{"num_hidden_layers": 19, "hidden_size": 256, "num_attention_heads": 3, "num_key_value_heads": 3, "head_dim": 64, "intermediate_size": 768, "vocab_size": 512, "hidden_act": "relu", "norm": "rmsnorm", "norm_place": "pre", "norm_eps": 1e-05, "positions": "rope", "rope_theta": 10000.0, "rope_fraction": 0.25, "qk_norm": true, "attn_scale": 0.146, "bias": "none", "tie_word_embeddings": false, "parallel_block": false, "extras": ["capped logits"], "init": "normal", "init_std_qkv": 0.0356, "init_std_o": 0.0, "init_std_up": 0.0356, "init_std_down": 0.0, "optimizer": "muon_variant", "learning_rate": 0.00229, "lr_mult_o": 1.5, "beta1": 0.9, "lr_head": 0.0078, "warmup_steps": 60, "schedule": "wsd", "decay_fraction": 0.751, "decay_shape": "linear", "final_lr_fraction": 0.0, "batch_tokens": [65536, 131072, 196608], "max_seq_len": 512, "doc_mask": false, "train_tokens": 465400000, "max_steps": 4015, "dataset": "wikipedia_en"}
Each number is 500 + 40 x the weight over its row's rms, rounded and kept within 0 to 999. Layers, rows and columns count from 0. Numbers have three digits each. The size before them is the row's rms in percent of the matrix's.

# down: layer 8 MLP down (transposed), 768x256, rms 0.0857, rows 398-450, columns 128-255
# up: layer 8 MLP up, 768x256, rms 0.0855, rows 399-450, columns 128-255
down398 100:568451491515548472467461521507482529531551520505569451481535523500502551472497571451435559594414509500557522535538453502494454467534469532551506506594564499432519532494491545542450492556523499443487528537595512501539464483507468522498481470513465533544530466549532425508522508458544526467471542551507450561479522450504508528501540495447485536511567504575437514484456488497587511489485
up399 102:489531476577542544542484492499545483482488457537545512490604516488510518534515439556476545534451497464421553495558639443571517585505542505576521524481519441525478454502497472549577576523542530480520437471463503541474464523508416526508539474492522492545488453555458461594544440506476514477506590478541414475490464528519476490512571478510505425503476497459472578569493500458494503497479
down399 095:553586490530518485493424510468501518482612459466583374488519570503518417511489499473470430455509509496492530481540473467457518469512480491535550516506521606527469528561556454562424528526460507488504439435531505480485467478538536474460566491467528563504463463466412530471455555395524477511465470519465525514535550467492448488477546475488517464521563539510469468533502564574562540513444
up400 104:523477498590505462460544529487542521531508433520472483446445480468499496509514502474479423511396480459461511451477529460561488490542528504539510448521457498406492460534506518544443530467416536508575463502530464533561483503550567464506499522438428519460565511552491539498499423425527532528459581472541445414521472511462545522499474465493567499506471489523515556519483531524449501549547
down400 099:495519519498507498454481511528519538465500554501537519567537505480434463483496505512540537535528502459420483572493513484492440499529441473519493456522434501563513462534449561502518585444550520529543500424554529504499542469495520554518489542452534540405437568476561478493525463480497466560465511500504447546478570562526483523506570440541489505572493498485389463520481565562607474496533
up401 090:466506519516489517545484526561547583445518600530533478487456491510476480453501493494513496520425463514456594545499561487504462470507532498522484495458523519504488423462471597518529447505518494450470479449548473520436599415444514476554512440533560494466525469525506526502527529487509462527507495556461467457579421433521514413474485471449518511519534497442469511427496512465502523489487
down401 113:409501425531527504512569430438436389549496571511528572485478510424508468517482525494498541487471524491541445481515490433418530447461498477487481462484526498509492538557530492446510475493537551556574476522502529501528485549483479419514477487510483438536519467499512419490465526504489470473475392453497495504513548531468494568520564587487500525423465478542499558505525443524476413554468
up402 097:507454561478443478540576496514556505521532452556437554452506464497530479498507512526478583495445496481469454480500551540437426483604536514501505534573487571501429444551431540489465457503589435513518576546561494492441499524498469536442464508472518506545487520433520542495486481502469500546520491470499544572505496521538501527461543499507500529485460489479583519487462577456470502531464
down402 090:468561542489541501530517473513526524498422446601500486449491537549501428536510524563416531546478512501487507560565490517529524480490533470533514551489582457558483497530567517459463475381533465444474534512535492516511468486521572540451484505535479596470555476545544442492538502514481576420506515527463484529475527488488495543468478585407559556498469549502488433465457551466564531490504
up403 097:428487516520488535565502557551503534460501516489523475531493497524461495537468459494523428526554527482425473540449469534464512572504587567515473543483486449494457499506555499563450453497490465495462494495521516473503460495580499420521445439461570549504555462483459585493585512514515531547488483534506528452525499620503512533435477505482540524591590537500521480506469478539557509581496
down403 097:486525512459522530484541488540460507540534519469541527488518522450535548510472507460443514457510570558547584537525446554495572480532461442555520519494443523432498547487457524465510508402546465475537498521425535500542514523542442518473481489459451413490495499483462503592554499450474570474545521480565468524504503388430509503521579480535517532467463529492533499494503583476530453496514
up404 094:493528557483459552592514493492518503512507437513522501515485534465451479504438477468443497541516501491498409526456471470498543443467474550403621460495486485465539497467486536479568461516551493495509500493551442430488479463497479498518571509565513564497530500504477510490431450442479486482472464542488478422477491590465444523481465511561481543519555544435543518535447490479578432469517
down404 091:477463460470549502512558494507491535429482557523530512485478622470471547432560497554482473543435531488510519506590530435465487524525442484526389486503494559526536551522503507530532563492537496517480455532479560511555497533511475505526512474491466475495540446489472505511547461569571516482554500427498530489499489474539533457462517506493514512470499415536568563494454522527491595546503
up405 099:468473477502447565490518561471536521487526519477480454586433540538531489485490533569445473479532583475528425532462518533405554498503505538513507509505500474488513504473504467501476486469478454539454480533537456447453442494481491496521474492524533484432512516468576439574527516527471511445458516475534532474460540393482537544568515451477473497478613531502487519459485525541466477505413
down405 105:586552469493522511522460485496523520517442455514411584468472540456455420520505469551503519508495474448474460536473516532458525505520597443531440442427510497441530464510456477540483441510480510503505589503570496499473569530496559499470499527508455477472478485487534557525431499536484470475528498514434476512514554383478505596499575464479439446487531482427568450505549496504529472504518
up406 103:455484567532430449549529520492500514596491529477464469481498458484545532467551429542506509521523443465507573478514539494476600431559471515513536463509520465557649491542520520516508489500498500532431525557502530504498534524459475490512530482478478474419494526483525573544509506505432435488548451517481505480565486470513499578497463530468535522493464483509493483496515458507581482463484
down406 099:554495503461533448522466498443491534509485439483483529494428503463419450505484537428478489549471503457524524567505518510543509434458590491505611470461514502559559491539516512456463565532534483522467496532507511446554463493482528550551475507514428501537530567504442492502496483445506519536512527566512518522444487521531479443462451527549493545465472496477523424462538479462480514514557
up407 105:540563497542488561414520517407552550538473480547482494530457465448494548556475502503568462528503554527467531500533498381453480487499535486498531513515503520557545515497568492523536452491479531497449510507486447433490482478514517480563543425462528549490442447521516503475554530470507517466481549417588610466485516561487545477420534454442477564460469504565534543497494559416431490515531
down407 109:505496451514522541504486536475454575576527468545440541542458516502476545427490546464516484515488503495513586521486448447498507516489523491514484521448586530491567500479522536472527547546557452481456531493512473462508441512482498550452553498552510554515479530520529466527572538454533450462400516544497511463483531536488507481516438512428464463445480487479511535454551526518458514492537
up408 100:585471527555470436583503453463584502545523491479508530475539494505468475525474497573489492537510480518482450534561459520551494479477426507507556450472454483450396531494509537499525573468566504525538518519461547438521522497493493463516501520513484488429482518486421489517536568439477444451460446511425466458543496547492464504571457514469438553488508481463567547496524468521512487532544
down408 103:449503481492451460515598515471491476541578486511474517542484533523503505468489527508516570587497463461396523465459504498523546519453469522493535604479514555523449532543496476429490480548520606597484503516527608509511510458513552446426502558524521565532454515463505471521482518461510461518403534562507521525467503514538546598534482450483452475509514523439510497522520478500454461540492
up409 096:512424441483508524498455479531525531511515557468486532439537454478507558471555514535453524459522492530416486464510453539534568568415528450445574500489514519464424540522477503535487447547515445475562547528498452514541453517496441493487522531439455499505439515495442538495578564505449465541510537562554548441434528540534564524533536522517548470571505472597534426504469513481483527558456
down409 102:477517510434539472515479573496540448490504522474442454548522528562481576417524468515484483522507474498485566434522469513497451533491497472575461489515544536475524473549475558461507493389538555522442448466519552531470533503529516431485553419548542469498487532518575514465546523523532534529499452509510456541534437500499399521480495476497523516479497544513422511557492526490518569495453
up410 102:445425513488573512477510511511528557518458517584393464498480553475470545535560563503501486538512495462502549550520562434518547457432520469468512542559508508466479464534469465549494483469444521489601424572503491453568502527464495567434505476501518521508522487527487489524528516496456509515451444471523502473401536593553506556590481495481447540516591433533470471451502452583454559460378
down410 098:513550497505538510513465430491550474468481425479472583551586531455491496510569523530516457517510484512486544463476501441522510524502516533548526455454482506477477555614530458507527484514553448508521499547517520492610500458441540523431485509483423585465493540529495539488509487464436508408550479496487482494498557541455446522485493447501493577483522522556511450495524496560390477465480
up411 099:564395480500501456466514586470509413501571488476494575502557553454537483495581498538464457507476531497504473477529510478484479445522526588588490534419472511544511463549432550513504470460476424422524474511538528535494527512546532465531496483535463553490476529524433526522582526492508474509536537550509503565510550456575562511493524442518479543479480549544468468551496506528534487461447
down411 103:439520602506488488506494496489517526497472519554483424588523449415546463444491504512509530506467481528432485457517492531515475491449522452495495469574535545421503523508506397500422602526488549514476500584451519477592493471498492503495473508487455424492527451417496536505477606484572555529505473589434452512482523505555467487541500451547490530539478442512477512499507505449526453473520
up412 103:559483461544478524501530471417521525453499496471462543548498518460591532465496444507483509451433387479511565429538527547461489489547478513467538512452480500478485387583522504589512489463476523469550586423507497421562488430452494457491490522509522506459468539470490487504560527558493536532485497537526522555450451499504456525443560496446529478478473457491479522460484444569488537500520
down412 089:444533468481478508532483587492536534525531541505490575539496500494595468412503476482442465482434437555531552533458495501516535534538487579501488523484486508490466522534512537531482447464493519440524492539558518458394525518472515442496526477501467505502578454489573583453532464437474503507493520537435487560543443462509485436553598531497504506480526562528474572447463522472481545439515
up413 092:473484512422494507516435556468526556530569539497483454527551435523443475483554515481474546547459485469467538526490462548460540451450550540468545543581506462530578534517530491571445494480496534542554471454522482511544542535498501525474544446485510525427425475465499544494475513496568451561462497524537495574539495524506468505529529508515471556501456534560516564455479511499555537410526
down413 097:543504496546466480481547509505472491516472469478514509535426500530566550555540434525515446509537536578511500459569504513467444518577482536446512486470521505583432480528485479469560552534506491496466518529530529447595474486500478458587448507466518466534501495503580512439538521488480485517567493484490498542479533440518487505477413536514544536465539452568437516489494590499518457528448
up414 107:493559470520541485532471527423482547479564531506546524507452549399506545508501474510509520509443501515504464527462495565530504549460500519466555520482525512568523465544564461538535467504497450451486465472488444425493538468527513434417532538521495448427492422438546500556555536460503511606512456485471517512478545532480491514509434462439494566546454527451477505535515521504478534533459
down414 101:533513543535489549423492498449476544475523438518434516497496584439508554425470470527507519475492560546599485528463501541499524478479490553512512462498505545589540454501454503526502522473443563549545454608485497409423506506445509502451493453532553467549504504506582448484476574528566453526483469492510563442543491545592512504527491583500474505511490480453480488569548478551407529535508
up415 107:519460540467477488549461496524547588530505511502549464460496414504473465493522514532578543539516519455469426472473530523492576470500504533525492503486520508480504485452440547479471470525507605519530508529498482552494473502502537468435543486435433457527445496503517537541462468482512457482436530551510469558525542586528388512512486483558515436582505450555499505520524507558487493479566
down415 105:562610414573434531495435517557468497594507475477565510493529487470512398468534533537520527461476446444534465527515468413499573519460486517513503430548519465488525533507516445479510466538423526505449489449494494604443509530507454496509478467514428437469493493526527511514416453510424533444504509512443561485568448528495446500505480553482483463501496416522481484558490534482493534472530
up416 089:492388489481575505472482498501566519440547522530481534473490476506516466532548551486459443488515469509426514473510475554475521506509466529466518503467494534469542464441446533479423469508489501491521574456567565507480479515446541459516529462521412522559513511452529488531555478511503484506537527497497551493444532502484463561568552484621534545533598578487525448443508517473467493503486
down416 100:540534524590512555499513540416540502544482392483480484558488539504481552467454441488487508530476541472534528492470533457494483534447542447496557501486492438440507493514513509523637524510560549462519497559463503489564484499489492529531502490527576466493503490439561575500565519481488480431508510464506442479493580527545542373482582446533485529560490437459503495526432491485501481500522
up417 090:468455461475504499527608548398495474453543498549530527448479586488500506526562556567548540443544501579515501519484463465489457449526420423515455539544469537514468446482431538603508512515508480493472487509527446453498477519482446468476493555546568480500542503497513495521532441471441512447533532526431502471473446471500475512482461536465504537476511497436450594524515429513478523497418
down417 094:412465507473532568543503454481520570516473466538546489566496463428503558571462467498510537516459600495500540517532513561513556531517543502519526534431512464511499471522553502418558463476434615544436554446506521556507522517551535542522515508431471521498540469493527392480462532534400519563450481499548527533506606538545478504524531505534509483510437500542527480477534502500489540472580
up418 104:455473496461488481454499502532493497377435481557465509464488567466465437485451551500547452444528521528445493529518437477485454566575542540499487493525508464498571463532517526486468527541480524486509482463478494468513537529466548505489515520506502502495574473514490508450375483504487444443505509513479574456445425534484494475468480536518520494527433488525522436553448509478486495408453
down418 104:554539416534513462478499433490447515494521478451504494601462512494549549479544480566541501500509484563579454470432495504479484529504485525499458512501552461482487541595526394437527528535515501512472491516388505450474570473523507527554494595495455547481521473468541476447471545437487506526518494403517525542534466459525518472519500374580468506491539495468484529549543549480462488550535
up419 104:471481471533412511502455486500480504526548516506485424523513519494465449475537449498499550527532465528441572537418493487494467512433547499470555532573509520467416517524482436513546518514534544517553457522558500517548468505563476435525482559511519544506489502526531502507421479466456477503557575437568451547487520533420521485467509509513493525532489490476543526472500475452511534451469
down419 103:392495493549538525523506530488526470454448480407501416503492528534499513497445544497479434532530505521565497553516496476508562473487527471539484511577477468492525498470477531553443514493510521525483602553513523534525525448406542443453471530604467462457552513573457448527527507509506549527513523541534469428499508471520552487562574449518519531508435474458481478402524487509519456504511
up420 095:472563560493491523499485539528440482589484491490543451475481541453473442544533556499484466517515458472423456504538530527394482509556493461539519500492491480476504493559451437576446467578474420453475515466522512615508483539495528520512469557512546480513394483459521449520544543484488464420436542496552473484485479498552535478540505454525553457520485489475520466518462451494461516532510
down420 102:500535531526573513553501495432519573439398511526542450452448463574580464440522505494444538508509459543406473505459583481534559496518448511561521529483433541489510501537455459489453501522474478502488523442515562552501474465494515531515530555531519478481516472529555566441529467519492514535521451527451520437614524520503474582486512495580551533548531520499539561497501451444467461561525
up421 098:529481430488471487544498478549447519540500467443411533413412514471511498517521572472465488467405461485528529537467386546508469524459435543519490498488458442524513466550501486483472451473538485501499500429517536461476506513624556493449514442439529558472444496550511518521472482498561467530567447497495528481519506521527513426529505502529582464514448465449555439476485475427473503507558
down421 109:447562587468478510486503546430535426455485503507515492566512511521427530492515481509468496443565562506459470535507565447502546522523457405505482500475536530501551489498523526486539504503521531411472508488501499457398457537462540515539528525537468480570456562422465471458510536445458521430455465505479434458524509425464529544481539581526477525534453498499494517530474510497463474528518
up422 087:467595434561512497463495488518555522486431498554511516481511573500500482506482496483499534477563502471503484520512479570479500552618420501437527471471508512489478487522425492570425528533473481417514475560535470538543510525465508522520487495493514502417478515563532480512413528582494463495461516508486550470447531488463429465553493507468448453517462488473467484564481528515520510540529
down422 097:488381533528450481479561484491498549505550517471492461527515477514510575505445436536531434429444542525475482455482523465574597435410516495538451545492460500498541452461529521526509514481467470520492537497508488406524592471489538483509529473565510456569427508513474553448534524373574547459498548539510483480502520469493511532552525478520511528528550541547514544442393495472486528493480
up423 090:462559508457528513462560503520454451472484500537464524464503475467455466521545495576577492423488509496516515469496482429572537550466513472512516436561466508501554431441591465498508460470451490447553454552474503528461537475451483439518474441468520509462494516481496525502545525482458485490530467558524482448523446520504560491501507494517502459485558497533455568464485489515541478522521
down423 095:520475505473514419491520440482506451569496410560562498522510507475576500526420526454498501548482523539478518502416572577552528511464483538464503481413497420468476494453478537513567528490497508543487449462547545540534451440454538476571549512505454515507527500511501490524512432537515528536519503531447502518556511499553426558499551451470490474503518538479503417478501505512553503493499
up424 100:527464526528527550496449427545544479507522434478491508471465513525521547547430496469538476500514488521481402504523462474500460470474476510533535595524487477521437482454465518535481475545479508500450571525426486576495464519456572520552453490462451513477467523447549435455508505468465491485452473459483518495452525526434435470493523486500538450515538470518501553483491508496479549477476
down424 098:509555487443494531498538520489499465506563520481407504595494548476521481496574390468484469496483516494516475424572433551454470549543500526501505476485434481561492535507457530473516545508569491464478546512537553518479526472552441419530520553521492494473460475545543415491557553474540527524521490512544478500446469482533440474479511477553479454527488415503437476473485488508455491544495
up425 100:495461552567516553509491447461542481488557528472440493488475547512491543457514516544500527507565559490519502487459460482412497485524502569485508501425475553472486497484511549493535502466438504451498591423538426465528527443497521531518532564508593534527468542532440578457521542498520499476514552477505478509534512474467429492531565448464466494458467447490472481480466475533529482514413
down425 102:496488484562557425550521511504526552469464492506565605522460476535501475517488533512446500558516445491500524515506395505516445462593513491511510512463440528523462488523472494454520543491579523506479462498517499481477500526492433549512514565482479460611542545503531520502554421539483491524496514534378502491575459505544445489437438485475537519526535549500476505511489521440524483550427
up426 103:464478474470495460445512509476462456545467574446483575459470513565482527519555459530413489508426499509519446469579434502389539507508504510536452476506443524460463429533553474489537543475478492523511632479605519466530512576543504560479485502512533521470500507477565483589488482480502463511487433478466526486473538469471481535559445481504492522505536490549527499481495493539491480492512
down426 100:454564449531485540493452457513526516466449485568446461575560463488529501509521585462542415487515512513449533482484515466506471600466508547523481444493482549572447508556452480541517491545517500527419461478550491458475526530479487508445485458503536456473481464509468476526462508577453521454511553512528508499477528416455472510463592533494521465476572554411525509521531435533457590537458
up427 103:457462466533600495605520519473525500496531538521543479457575537428492543500541485473468501558479549555451505496470514523520428481530542559497527521529492458517582418546572513461443529511472460499494526554546556491477537489517436545477487437516460537435528488477494493510542518468499485519527505497512523500491428511593497528456507453434479493542447510552542473548532565535508439465510
down427 100:485495558494524491468524529529576435562536489487498457520451470486530484519486394457559490553534465474469459564553514486491492523503478510438450460467460541488511517475434424501514454498392507626518580544526461458507534509499497422535564533541531558482497450524529510480523441473517446459496450534501480449522494520415501482497524454541527463529494520486461461537491492509447568591580
up428 097:505536504508553521508412624506575550512518527455456511539551530451486493484478452516529498514470498458515482492416492471502507466494499515463423468539493456497537487518470524562516517509546471498469555521486518453522489495496469503473508456451525530591468501489481459448491417540524441603466484586494522492409554439481469479539479552500455513490485513484448424432610428495513497505470
down428 091:492529464510444479474502534476502488538490456481520565530530589520477489560471519600462462536467500494537483550569577428537503506469492482501492430483535473475484474362519498491456498467489527494524524475501497516460506529557466511540574486447510493462492545564434474503507554443496500452498465498500494436468480461543437477474505452586532487423470473565485437626477500468509544539494
up429 102:521459511518518507547389428471499515441411465484516523494494512483435477547508535490541509581509500506405477531503550464509580450556493479480531521462386530500450524485503482473414445588537482519558447482408442462490518496442528512483555464476482514514440518563498569490431533458467520500506536548484462537493541476496452538452481532481450543491516478470498474458544502543459503461436
down429 105:480459480518453586513494507583555579502524496500529442418529369485531450451530473519432542501488597480487536472437464520467530406465527486517498435513492496468466524549476490506468501524522514487542519522497503448515526487488517453445547525480451470444563500495482505510519530484422545568467469528450618473480490511476529540477552522516578438485506532507500531470540486549489465503458
up430 109:491566473531503472478467454522478529425561499442416478523471570528441521491528469507452511425565568516504526416487453522498537493556447440449457492504510545492539462513499483494526468489418554506471509464542508436441450438460519501567479556477552545497494534504491451439471506526480533495510616512512511491490511471457442431527503556504545504468475554463408504491530474554446492438460
down430 111:497510432463502476494521484534501478561487570525408497454552545454528552455445525532494451491514584481567518524450500529440486423537470473489551440472496539493558528539463507517464391482448478483440505493528447489492511485527481505565487502507470520494517568513592523507486486503518523485550493486537444532504446455497491514523432568567452421464569549457481468491519533527509490465439
up431 102:463539481481393571501476487517443490562516544524567417501445487401557511474474511576517474458562479476514572478518532524483507518440533556501512515567479513516567443478551490455484444514483547511514523477509455551487477549533528462488529544515510492488487439500509508571411475470529472598510493527496476514466491491491504468462497464484540496488462419576631526526463439446406603517480
down431 109:523479522524491453514522550556525518450497520461484462459436534498499509551528487507555503571547544578540501530539494475526469489448466513430528485481550465396406422522527446523497527495495475521443538516474493479479516536473543488530524543481465493529542562518467447468506475527448490457522497515512547436478489516447493452473557473494473516453523496487523497471474501432571467487493
up432 108:547454551561534536539500508495504529544454409545537525475572556520457492495435478489462500507457530569471430579485456517550522487454477507523562519504512516519531551412529562545549544445537497511525493476538496424397579578412448519486565395512474520514499492527489514550566480521512459446464469533530502526485506501516470542484432423498519476547557463434556421470489540495481515470571
down432 106:516471467462458530495521486523406463487462554567531481539566462555499546427441507481515547486427483532508502482492446555509485508467483401560492489446519485501444503430503439490599578520550518507483493454490550508497523463490459552511558512519519510542599496544578517450537456486515525472475494539499538518531467411489506497432454484497458507507470498468559511518568537444511456475509
up433 110:520516559523491479522473587595543583476548486529496481475513504463428514517486477523490463525441486497452419543520494505467539470461530472557427546550542512508451535458442578454486472515455482542495489526406485487510534493560539538471487445473506521551481523456458584470428559515528576540524500541435516517499514503457524383501426482488467484474523487521494476456421478473473493546510
down433 108:505543508560515513489461529531502508469502496485480432436577444499518486505526489442432529478510480487536419549486468492523365540536519530594526496417476474476403466516467475464471516451510520513517425502457506485474526566456431558524533513549501537544450510526538503438525445518527532487533517513506475448551545526520510472477518518454560537495512504569563486398466478466506456513517
up434 098:503473479450545516538399554576529511565474495436457554483538537555529466532466450582522500637533486486479493456572516387505480520482514474469581530404532474515523435494491569541466530546531502560515464537471489524472550512522435532482470572521502461459546497456489578475503546488518442539461520540582530569520526479484472481549449451524480510527494412533504528384472468475478537478511
down434 102:541486508509379471454588512468429539467524505496473476539493457495505525467517518518499488428488453582486509556488412518423497483561508480450483473532495513535475534512472376523445484531502487440506524530553477554476489576518534494452567441444479531550512488539526453553512433489492578455540492504459477478507548475474511484431484537465458503516523486465532508554526487519496489462484
up435 099:451486523540493490498498509490505474496509520509430594510483543498497444468492466544487474472518424486571489507546356547552543449435481523477507480534462465479484477544444456464523575507557535422490551446465487555387443404538452494529507451505504489414471488467492458520560463558454504452475543424515445468499466473477480485555455493543496559546543486457545562534473479574518577427561
down435 093:457563570443515472528547501575500481510558424540468422479506495516456650580488498436536553472578536521487582456465452494518490534561510531502470531466466542543470473415454463529424478558528492494575476486479465473525498544470493537473454513513494500453558524470523586460458476507481509510454504495440503488494490512473504500472441502553513479502458558509457471505467506445531535556461
up436 107:535465509518482461472502511534452522476537505551557493493491533562511588479467574414448465521546471519481418475491575517508494508482533473485446527478494547499515535448501529487444495434455485522510479452462538491521462522512470495482481438494441539469507465444528502448436589497520415563406519488446540502479480455470582496441493439465491394497523452495507495471493408510421543558475
down436 104:493516536475512490521564461565499444485457486565470458524517490434482467485473531527512562491475523449530525501476510413598505524482547498497580597492460517461490436461485429519491523479494474472560432495530521534448561561513568445520460429486466580573424462524520477538505498394507433526424531536494556501480440562484483488556602500531562444530523516504531555473494563572472536530508
up437 100:543537477513536471565461527514469489538477514512527479439538458454465563461485554470479519450521483468523455468509539536516526497532557439513459531572545512512475484417441539483442540457496533507522475490535530498557587464507440466517490500362470554474445477533529473458544516551517494472492512467528523515426504472508449528440537427442495498501525487590512464508490462462510457582451
down437 099:549455418462531504471550498469495465503456505482510521521518528495544527458496553489476554506537429489444550504500486462435500500527540553479628459423515416479447462523450438494553530471438470511510464482494563471529511522550562483508444464496501501588490429543480534588498495529497520507444460491471455461432371548547521440483509483439508516454442500520515520566453471609463490501527
up438 102:497507527490550473496508525487560511555531468497520513417457440520476540532448564510513498406480564495538461531572489494503528464452481504503513511483454454542479502459553435392483462525525516537511515519519486462461477453560538563478537491488570530469412497524518515553466531498443517559469445446564491477466533555515467488428562565536580471494600465574534477510438481532455428537518
down438 101:526560511513447515468402519542542440569489492473525570594529544467546469497502517473544497554464438526558501445452539478518511562494467495414512517575503494515502528479491509545494542532402462490488522500539475525530512482448451523444486455434538490513578569485425491473482459474493449493541537558447480598493469527474509529579512508507487549444566516470489534477515535497541539458545
up439 099:498460507465459485555454471498494498469500524500400472546525566470451537473431514474450533527495507473426421447529480478431522535521514404454590499549529602537451535474507494490470491458491539498482554418511556544503545526460520538519425505575467526565434440525461530494485515523510483472529517491456544481459464442562472575486520508488517487549509453501550512495552505502505485502487
down439 104:599498487398534488486425553521499514504529467522530456481510548453478566460487493481448518473473469498513483504519487484473468504456542455551546500505567509528450512438539482521426474487564526477553449419497518502479441506488381487486510508493471488540472515535539500563541538462466497410569528574494525503503521556482499507488498546532430575466487429562483473562547482537528518470507
up440 099:566482498470550491591519519473562505558519500474428559435489522514479486540525402482484541467500539512491503520489441460458491519545473505503548364502536519505452525509560443541510561583542531502495489540450465481497550470481410529426526552484498459506482522566524525459535554476493499501474518458501537525504596511473523434477459504491456490520523521464545555495532516542485498481495
down440 099:550519574466490500519537513494481524535507540513533433539521426474562538434525503523438539538490520458428504460531541469472490484514500480480576477545535509499417481525522387368505513455519478542482565495468531614489516519578506513475475516485567530528508444500475421529440493479545471443449518561541546550504459474494462496525455488469549548498465463462464485474461527505496517507480
up441 105:545498536434487517450462549468450520504499489525469446454540606462459500513509525443581480536554431567424500520515485448453492553437497544484514532457524465518473477468438559514502507490545508505506560488545503475486512447543469506524457482526525532489495509492444489488522572469561563491466463437438467485473546475512463507472451533514451511528484550545547428483512510472527521566523
down441 101:490542470525516523482532546478493472511612480566474495571503479566494461524538581498502500439530505456507539495516450573449588444475483481489458487431556480489576482505574516524488516510541444475456535480555509457471507445545539497463468529509486484493475475462445500570561401515459497489477478556446442559462531516498491481503533469516520460469551521465484480537508468607548602468548
up442 103:523502518458473439632492407526466519532410595500412465551541528490457413489549493488462454477512563522464528467528544501504472457540464531484476492592433486498414446454430456524461538476559487498478508577530463502447493559523418501522440475461468455460503425468491488530542520489554497462543582510561512459511557553588477446449526459506475502522534509522528440502499448570552475520479
down442 090:527514469477510511440534476485561541465593464463533511531613532511522526530470629513528538509488497519490498485534494535525528561444467489590472454527481440485470528547529510447478473501489465477497473523507441478528488562545486457509485538560512553576500538486481448504448567471543459452575547422483520461434566537523479448430502457544491528524484518510497461525522589489514456495534
up443 104:513436525563465473484489505501493508531514465528506447548510560531485556581513441527484442503501480468434430429377421533465558554495454447550528513498498501478517434492467498499527500435447529484497492576487482466444565469559462487543472450466541449484555467512497507503550480556523526503530441487525499466496494548547453533514556478492436500522518464504460530469484495441508528488480
down443 100:522547514512489609450457440521566552536553515509502562484469492583524544528579496519492512500458476477507507568509575483487487527431475547519542523456477473507492535511581522561443516528444418579525555571607588461483476541457584496498489412481493562524541493511499513478510537523460539491453447496545541493504511548447433514483498467467465542484502485509492515444555509499451433449518
up444 089:499507465478498541589504473528483564494477414504516502527520556537495469524478561489542446483487480444460528460503534534490492552463518514514460515613542510496444513498464546440501541468556489499506626472536469461517529506541495499525488527485451520477540470378500462445471541498505479416503450454418508537457510446517462510530494546423567501562521501495497487460481464473493453486481
down444 089:502497522529488525528540504550529453429516548506491533487545504590477472529559427437444496544554543510450511524464564546460507513480521461521514493512461525545468521449482491502518528550487457501566432574533527540435520418569513481456492503457565506553476493586449541526512446454532565542553526544447491539510485493510522508445403551596492491521505579483517506526486457538521438502475
up445 099:581515473548499463460506532517514463604469516496536482474527579444499478465476502526508499487482544468406504462414506487499503461465564517568516443491515444525493493538474481545566560477520446464445563500503427434475481513519479417472547450470455441467386509504462519509523507483438426486488490450498493466485463487532463457478519497515449526403463481505465509500587486509441483464525
down445 100:461478499538598567426522493505436379472481478493464508507524515554480521579487451547533483428565596490475521563536529470469510486437453471484540506476508493562526501470490470560497438508547524529493564502461498492471476458440577483519549499552576535494484480536517473444490499525489491496525499523505534520532491508510523500488464511437513515488501526512573534468491608473492427558467
up446 101:496521526495495463488533473548539514467485505451496591509436454493475515525528500493473507463580494472487453503488495527468502544498502498469468454552552509518465525520561438488479487509490525431506492508489513462566474483503553488604473468483491462487484517509521517512546518372539502548447542505528538439430493446475471508420456557527502487432532470533421557488501466545599547527508
down446 111:522500473459557501503537540486494468528479473443452524484494490523559528573495520477506467428512483510499499445497475541511522498488511487509504499521463471479524514525525477460415483539548519525492426542465551496618476525503497527488441531526467344547508529436518485539529493460509570497438511460544559526467520450542510452526527519504435536473530394538494443514427506487452453461516
up447 101:518341540493442516490505407509475522488572504502475558594438514512462507559468446556505487521522515440485513503516562450525511548428505519508464509473438509494521474549540550544478449463567535435545492501542543462474567468506520399504538493511503460510486474556485474520535538586524493517513513493515461544496556478597451562439538588504478537465457503524602447456497457513478552463499
down447 090:464483497567543533465499562485532534500439546489481501528486520482492459514505497503499559493488540535551483416480513480558458547534563439475481532430506494562496492499448534524579543436565441399466497464518442481566482478487509504460485538544514562493469495559514595499467489505550522502445508556411438521496483495525548573508483480495527447458460496466480409473470480492542491484449
up448 097:500543456437482465483536460505543517538433430475482532455489503472496531469417512529491497484474556508450463506522478420493453577386497493560511507575479468492481461529480495560497504541452517578482438480480501498482544539475436494485507497467574512496506504503517462532605498489584540497434516537541507433480575456542473515486534590454496497445524478419450456457521501497473538462439
down448 129:477507465558538423524601454447459489471462409501544489491435430448541499537425488512515430493547507473452502485427526516475579515465454580464465489448587493494537504525497538475444513440472503576475577512470468583411530468576469425496529492520482452448505488470499517529498467458487584469522543456493507473508514498455485511447570413573519522499520494462470480593507501490503497495428
up449 104:461556515465490579485498515541508567548510531522468473495504536468517529431517511474489534492510482535504502441484514525513475464457447458448506496600529504539563532396526516544467561502500480450448502472475519557447528438513438501497540448534524578506464563412528470570471525415487503569573481460502454418505533487525574482444501477470481498528556474471497471467491516490567507538459
down449 103:501482479537521430561475542426479449500459464483509466575523502630537493527471498458462475490519493504494491541485499509526524474564516523504557491552445554444488536466477519455392490510447434513500507492452457438549470439461501521550505578476507496488513529495444448501537432490436502487501516467465540555529511483523517507515418555641545501534486536426482535520530512535481445511514
up450 097:438508445520466545568453536491552477494557454471507571515467539427524496418536514559519546483514556465492475476524454500424541550483527604533515470552522483464572506553510517428433474485541547485494474503489501539498568477519509467505524497444457475525462458456475504500482466514605453468501547519493453524486501527489482559444530444439528466410483522475523585553531471461498503525549
down450 096:441495552518538477507493492496520510491531507531498400483515479532449422498470460529505496502436545472492564471486504479480458466505505514516520511539529518537502528558494514566511470504484496522491565521516441511482511491522537473512513448484516435530493535562453496543428567469449483434517463540495552506462572530484480449464432458494455526574501493437514472502533467493460559512508